config.toml
hidden_size = 64
head_dim = 32
norm = "rmsnorm"
norm_eps = 1e-05
positions = "rope"
parallel_block = false
init = "trunc"
init_std_qkv = 0.0625
init_std_down = 0.0139
train_tokens = 141100000
dataset = "wikipedia_en"
Each number is 128 + 24 x the weight over its row's rms, rounded and kept within 0 to 255. Layers, rows and columns count from 0. Numbers have three digits each. The size before them is the row's rms in percent of the matrix's.

# layer 2 MLP up, 192x64, rms 0.23, rows 29-62, columns 0-63
118:144143122136116112153119147173126103075160117106133105112128139180116126111135150171123120124155170131113134097152109131104182123107124101105146143068148145152106119142114142127140187120115099
096:120124124140113093137169108120157132104133099122133062101097109160146112145147146124137127168116143145168174117113123160168115141124108119121134095171113093158107113168119140130101145089111098
091:129142110131096126139154093108131121095131115107138105140067122123165089114132121143149118147133155141154090101126095112142167095133128157132152083116125096142098139149135119190101092164157141
107:116103097089147164114174141150114135163118150146083113108109133105153135071124127100112141106108146202088105139134150144140124137114120114153130153124129137108146111099125149129081132113137164
085:107148132096140111109120123131139090126153181095170125169143121103173101171160122132171124112134114089129127153135122112114093112125121123092106160109149079138161139152147144115124160120138091
094:102168134118081149180170162097096148129093133176132138141121101079147169130120132142117117095162125085116161108104143150137110117134125132129106109116128158124127149108162107165133102130112129
116:125105141082135182101138106155144117123133105139143112076115148120088125157116119123142161099124142155136117114157156131131159191153155123115091139124112178098113139091083119119126126151139137
097:129125140133163123109101098146152099092145126093112122129140101144086094135175097143128184185140120129148131173144148144106113139127149131108148105132121099118095145120098103107079141145133091
094:101139147087113107158120158097126149073173151139159125081128106130162168139115126158096100114133119156159136085133094152125109141122126101114115150164089158123111119116103109117115134149107107
096:166112112103145101144133132124093144082136149144165138096143173148180167122152110117149169096098145140150146090125135120112139085121119106131139097143132107137101165122102100122102130121149172
100:106138131137158132162131139163139113135084168152129074137151116142161123111115146148099121139103138159200127125155179118141146094148136107135153118167150150115134127108133077138118139103154125
091:125140149104111108122142119124102076070095116108122129129076116120109103174085169135098111145144148121105154133079151111132116137118143114148116114098140135141158131154160162102167114152123110
099:129114094120086103161145131113131127128168105123133159084161124100124135199102139126160123167161132114126141094136142113160140142115102155082107126102130153110154141083103130126125152110115162
096:078147127118093121138120124160111179142108149131147122118145145137115148083118148135135105148149088123136137107130135189096190127112148132127098097155114152076106166113136145135151117139151110
107:135140141097146149075106118161123084162167115110111123114171158087076132133118172153152117137151128176135148123149139118120130123142163115153116111169168132154109146096113130149135155140145123
095:126118101108119174141107099150138138148151147106157078161120098138141160081131081144098090130139113100152103124139071144106145109128138141115125123137095118132127077147130117122080153158123135
099:139142146138165172121144134125144149156106078138137134161100089143112093127089122115125109076137092130128120088128139104101100101112125113109182152116111074120141130115142132127138158087157123
091:139127129166117092123122096118152127128142142140080128123088144162181117140132105100112164129163160128125131079114092050099140136135148139104134142124114095116114132106118108138132166115145098
102:159110123113149128124112126150116125117113116092131147156136124158130138151122119139120134141097133103162134174173084164079142163147137112099116112156121124122120148183165129137111163113080073
101:127158134102099132166142125118137154113140115134145112130132142097149158086148148153135099109197130132133077086124096147111146148083171124117125125148161118108092092159156122129117145105147151
114:150107118111131145129124115077113113101105124140094133145153096130112123162147137152145133113209139112113159129110101070124125125085122115109138111141163102158111112138105135079120136111087149
099:132111112142160145130070152129187099161122146127141104145134125124132119105130140109147117161092084131107104155105132114100152125102083137143135114075110107143138080147092092148096129128113126
105:127083121147112155079170162131095154146159118100133116109139166149136111089144116111130105092165106105130087142139119139125167105140111156076140091130169123106122139107117147111145140142100119
081:111141114146133156127160090112122115089082141074119148119100132130144111085101121125113147178173145090143106127140097100125139109110099102139148131101117127140101167139097126096155121122080120
090:171121138154128168107145107155146124122126134086145122143142091106109164111164099150065129118133127131117121143152150144118106127123173145101164118104123124134123103118127091185082156089118128
103:169135077118142132122136128153104140130172147135104147081112069118121140114124117110110175080136155132134136130125142140121135167131071125152099132102124114094162076128165113139145129143121118
100:134119117118169133155135090085157063096118160153147095161132140140120089123099108132128153198143091111112112151148134113133109177112150127098119130093129124107122148114149127122113146132124111
111:088167137132110106093129115131157108104130150151139154115124101111081128173090144146128114175185110117126090134112157107104119138132107119103110090086146140144142148087115142173123125144122142
106:076158143174154107135141151125102137096117153176155119107147141140156122115137092102113094104127128162129149139143099117136126143112103139124151153169136159122111146147130117096205127133133159
100:101130181128123123197155114117126146129152115089146129116127163093117135131137140127133121130104105109091103149110098124151144103102138123144141070068148141102118118101148144116107161117149167
105:120122116145094104115095121168105140117135170102129097120168126119070173106142087139113115109112128149138118160107070091126121124095131135111130166132146109094128119156168121164125150118119103
105:145120133120118141121098143071119112099147116121150060140186172145113163135158141127121116131134139083156123120145154142150095130105125152073124118106135096161133171138131146139127150150153139
107:125154153140151166150106119164162150124123188152123176108143111097093121086149105116145160158123129141152098087161155118095105171139127135124126146112148137135147150109114138107176139124133114
101:074126126176116075136038136143137146148148143111114150134118127134141105116136103129131123117163136110162116147182152117113125141155131131140132107105139161112116117146139110117166177111120131
# layer 2 MLP down (transposed), 192x64, rms 0.116, rows 29-61, columns 0-63
105:143178138107169137138126132119136128099150129119119064123133144191141109116116162114112108150099160139149116134152114133168153143084148132099141133086113142132102144140126168180130103102119114
107:137154109097128115115142083107127139110126158138125098075120111183143121095153139143113138154086143092119139135140147139163098142148121113108177134181141106159151094103137130141097159122157139
082:129107119142114098119123149112132166131163103146128133167110166103183113117156140142139166138096126091178132152173143094138147121139159142164113105096107110115085139116146118095107106122158107
107:147133142101122119165119164136167127115106140121153142157145152144099128082150145118101119142106119089154125146106118146138112141126127116153097129092123101147161137111126109127150123108234120
100:149152119102160137147120166172091126095139147108133102127114159106171118130142131113102107147144127105126139137100068127170130125094126132142104138133142090129134143155115132057102161090116115
087:162125120078164102148159136160124144130130160093082096131108077128132143168125100130148129125115092138128083127100138140103132127142113122116153160115143142144146082148104155086084116115118109
114:166132102140194124133145122115112143135172139130139075146101103093115124104141139118141136127123136117106135097095164104173137153160129162135107120134136115132076176126096108110087122114148114
086:122124106129144093168118099100145148145169118124105102090103129094176169120155117139140137071077119129118119128113148096101131104130107143131121158113139123111127116111138128152082173147154165
095:111115134132134155101120172157157094137133104143135152136133159142073148096125130101172127169116129130113125120185129127131106132121132141169118125142089099154145156123188129150121140095096168
086:139126138115097127139126138152148165139160119125084121104075087116089112130099132140084172115123086116124086120138133169096120102093117150171131153130145184133145097125137138129154123113117131
081:163110157137157182071121183105152132131133167122171147136127130109136130134105121139089117131131111148139149095103107177137120113124131165151140131125116139072102119167147143143095132107135119
089:116147145109161085135106144088131132069177131128103151143117128120103201112134125114156140144185127141167150160154147151138143099084125138118135125123109112098109124126131156129125144111115149
093:108120099140199137103175144128101117189113133144124127127178147123118085121110115162137156158116151107124167139122133102150092144111140160089094147143107105121152100126139128123106126112143133
112:117128147100100132154184113139108129164097167125109139114092101114111152131137157124148102126133113151119088074144150159153148135132157096114122102129132138116158130140198120155158151128161117
102:139144151119142127114120162148188127159096084100155119119121107079113128125095125137153069144129124116125135111100137129162174148130108160110098167109108131137109151145138100112116107174137158
107:137111160134167099125129123179160167129115102125128113109124114120180136098164108088105166129124090112103125112180144123117151126133104152129129128128104093096121116141101171109161092163139128
112:095155139166124119143137126153088097121161148112114116118173182103137148140155124145138153154146177129106104136113094156176120157146129131148077104124133180109140137167117138141132117136107142
095:150098155144116120104099107132125132109112100143071113144147156126159137096164148113102147172113131139119126178124114144121101149100146160131120098129168122169170152091110135089127101108111102
114:136128137108098155116121128144119107111107140119123158104154100190129110114163143099139146108099044104096122133120147098128113133170129105107139183109094141124142126141166134133141117128145098
104:145127136158137118128187150139102084112148128152151158131097130115088119123116127126126146134084142089114163123113158120111153106085110076117120147174078130128144156152161106156142151143133135
101:181117156131096107117168129107143135115121123162137150142082141163125122111120149166118117124085114146122147109126135115134128091176126091129092149121127164176182115127123111135151130078127157
109:096111136136159132103125186130126113113120132080137156122154184108126101097115113095098140145127148108105112155161123153137129104078120145101136107129152110113152094134108112076094141119135088
097:137113134123150160119133147174103161132143094142130129122123131094109161095144101097125130145061113123156158101119113142092104116106098145136148090145093143151123081136087088130122110163113134
122:117132115147137155122161146155069132178123119142164168140116152100165117136080169111118128193145108121112124117110113138127148147099099141174132137141131108103106147129102120120091132122099109
108:156124130100140141097143130120180087148096192139187117120126134152154112096119148123110104131116120078116111178104133109140117131144117182138118125118101134140086137109106125169129115121131143
096:093120103103146147092113138106145135118103139091119119138091098148115138166138128098121124105138118146061178127149125083147132129134160143105126128098123116161092141100129126163110141186131157
081:090130138109085159117118126081107151176116109159145089118144172145146141149103122057133104147151106153146151137101113157138143134150137150102147093139120128099127139124128111088089135117128148
095:141040144112117175138152136109141124144128092126122131118077155136153121128158129113122121092111126158138153117138090126167107116109150147131141153137131109130155094175153154121137162105094123
105:176112128135149125121163119116106128181159164112152121150110169133114146115119180137102102105134122148119163113138135103108074127134170143139117148115133139115150144132132176088116111100141075
102:175102119161119112087155132162117117169097149128162116134157105140151130120114104120102166140152128157165142094141127106156129086160103126115190095110096148132121123136165128115120117125119091
095:126142157119178094092124117115126116130156095095100147123095110116125164155163140152144105121168115137109144112154103157157129102115105093132131116154115145114137099139116119057102153174147140
100:091103148090119116141165102147137157145114158120100128093104128171144117093118117099157121141125133170102092149169136149110146140116155146097143108132117117147177073128116159113110103138135095
103:148108119114136120090153122175144128142084168173168132145112132139145138144123118176117121133111131140104178121141113158109117161191147160122154140107116102096157120106134137111160104098107114
# layer 2 MLP gate, 192x64, rms 0.235, rows 30-62, columns 0-63
088:121116133140111121157132124126115107173114136133089151168134184106111093143134063099118119109164118137113113147139107078113094099149136172145077133104129146134128170119154127106137114138126109
087:134130145138113100115105110131154105120145153124119102170067130117171069161155108095108150113098132102161096110164134131141130117157117072136131116127125106132079133149131103135100125157138144
106:143108135130114158151108111137118164161122098128091167118091091115114141148075118121148118131120097130125145148158136057118145101110160126167165154130139165090157135146135128157115125125104152
090:173122109094148129126106113123145108134100148116140121155143091120156118147172131113139140142188091095124112145127106105097113114126126106105119126116115111123188057110113124080124152125098121
104:134115111083174104138131091133095117090111096110142113117135135146088107135113149140144140105152135162113102137175116108165124126139108106134188125098112148144119159116094160089101125113163154
106:163140162113113190124094097131149117152121127133110164092129120106134126152080119133153182095109108109125113173109156115109155138159117130111123103132086129153150090104164118124158119115116117
101:106132116114097155154160158104146146170116079114124109094129150130142143170086182140154093113109160127132127081105123090145158123135131098141127120129118139129137120130100154164137112110110179
101:155116122100105154133136150120113114187107095131138138116119173110081084153139148111153139160142129128125120133118156144164162145108132127125148137090137087174115126125144109154128139068169149
107:147118144085104150105147124116155146115117140115111148111129145143153138121114093145161107104108087155131148070111138156166113069107123142110168107141106178119103134140107110131109072137120140
099:117139114132133133167123107151107136135124078158105138092149125137132163121155148110154153129132126114075125198157157085105099124150138094131122118103164153123142145092087086121151137129134110
093:129139147122145071138129113086132088060148130160128140159089115088157164138102132095146135170138116132090174117143139106115089108121171110117124106144140148103141107127149131123129136148127132
096:076128107131132130155156129122098168127105129155140185110164103120140116142141108128104103136120138115108155156101149131095079136145142093118113177130112084150117153132161136147111125116178098
089:143111107132172137125151112106141070102165155133137120114127124127151125165113114128116136105110180152134129146154126077152079120127104115104163163117097117177142084123112119143108153118162118
101:163183153128115125101106115109118118133129127119112086153116135109149136149124129157144135129107143150087105107136133141127125119125159095143113109179110128156078127169153102147110061175143100
092:113119135138137124151114081105142137131133099084120160117112116087119184109128092122143077153167125131110122126152148142125138109176084143112117149094094115137113117130161133128100103091168159
079:131136097160150131118152130133100137150133098114145088144078132111164078127124126099114102080122098184125117105154141087139136133117146131141178119141102066154121125138127140102140135106118102
102:155117144169133105134132080106171118158138110127149126104120167153132098172133136080114174143125133110139123119087094144142118108130139106136091078140159113173119126100141157149116106145149144
099:118133126110114125133137131073110157169104103194112135135120129104100132143143109152134151095191146127121147124151109112109139103097123151125077135140117147171164097090114115123140139153136160
111:155128158101126109136116166142135149148112129149135151115087163148140129145130138140168159178075148147135117121110134146140184111115175137141091108151117164169113142084153132130143108120094132
116:112145132136124091162117123143159134132131129152172136121094119123130114158110154106122128123052157145139121138124097169111113126170101132138076143102111152128119126130167135171136096164169098
089:143152124095097134136118155087122119136088139100129168150143170129151107149137116120129157135161101120075120090143160134087136078114127132112112109140153097173135099098153102095145118132106108
099:103146125184124108153127144113129055125130184123139120127108132158106125203107144130159119119176146148112130118148161137123104131152141142124147132108145101143128139111133152173108131102141106
077:148144117120119170123148107114104119135103126130115181105066148160135110134096143131129137158146133093165113105179077096132166118120101133133114139138131139125100171132081141108116106132092117
094:116166128142106113095124160058135146119169125137151129142114120160112104156099134116162130155113167137103110117120116102152098151166132085160106130129102123133138144112124173102168101109160135
115:142142127119111122135124166139094176096129165107131158126122136152118164080161089184098163116152100125156154114145116138096140117129147130131148151155119151085122131152134097092154166120136146
102:120130054157147138133129156103158115168110097124160093156126163119122120112111139081139110114144138140117141123127126084154107123121110108138126101117143180099151124153112139111108199134127129
106:125120128149096159158153134133137129128139110091072074117121121124179142136168152112134125118126142134138149115137085106147157137143142123146124157158060121116102082158147150121115154097140103
103:126135141125137125146121121118162149104119078125092141104171112153092124131135135144170162152138114122165153126112159132129162119147089091126097121082099142127143152134147137165082181162125108
098:113168152140110144169104108126123143078142149158109137167115114160082141152125129112166101093116142088134093154129167178127118150120118120129152143161131147145119164127149133124106093164155130
105:109112128123153138122119081153115133134133113140162140143143087117095144105122070126111164128137083176104136098134112088127118142160149124140166149109134132142163128177142067146134134135138162
117:138116092144150104130138101165154111160150150113117142155070095119149119145115111132124141170103083183125130131177122125125112129103154117150157127107119146084129115129097167133180138139127145
102:142169146086115111129164095111122175127124158117121078125139123125134104153130106093139162109190103110109131157132122094125146125149126149145116078117085133154131111149126112145097166104128153
100:125120113087130139161133172133113148151106123150157143118122135177089144100158143100136158131116138180090128135152130124140140124122058154106130118099082118105099144138130125119143145094085149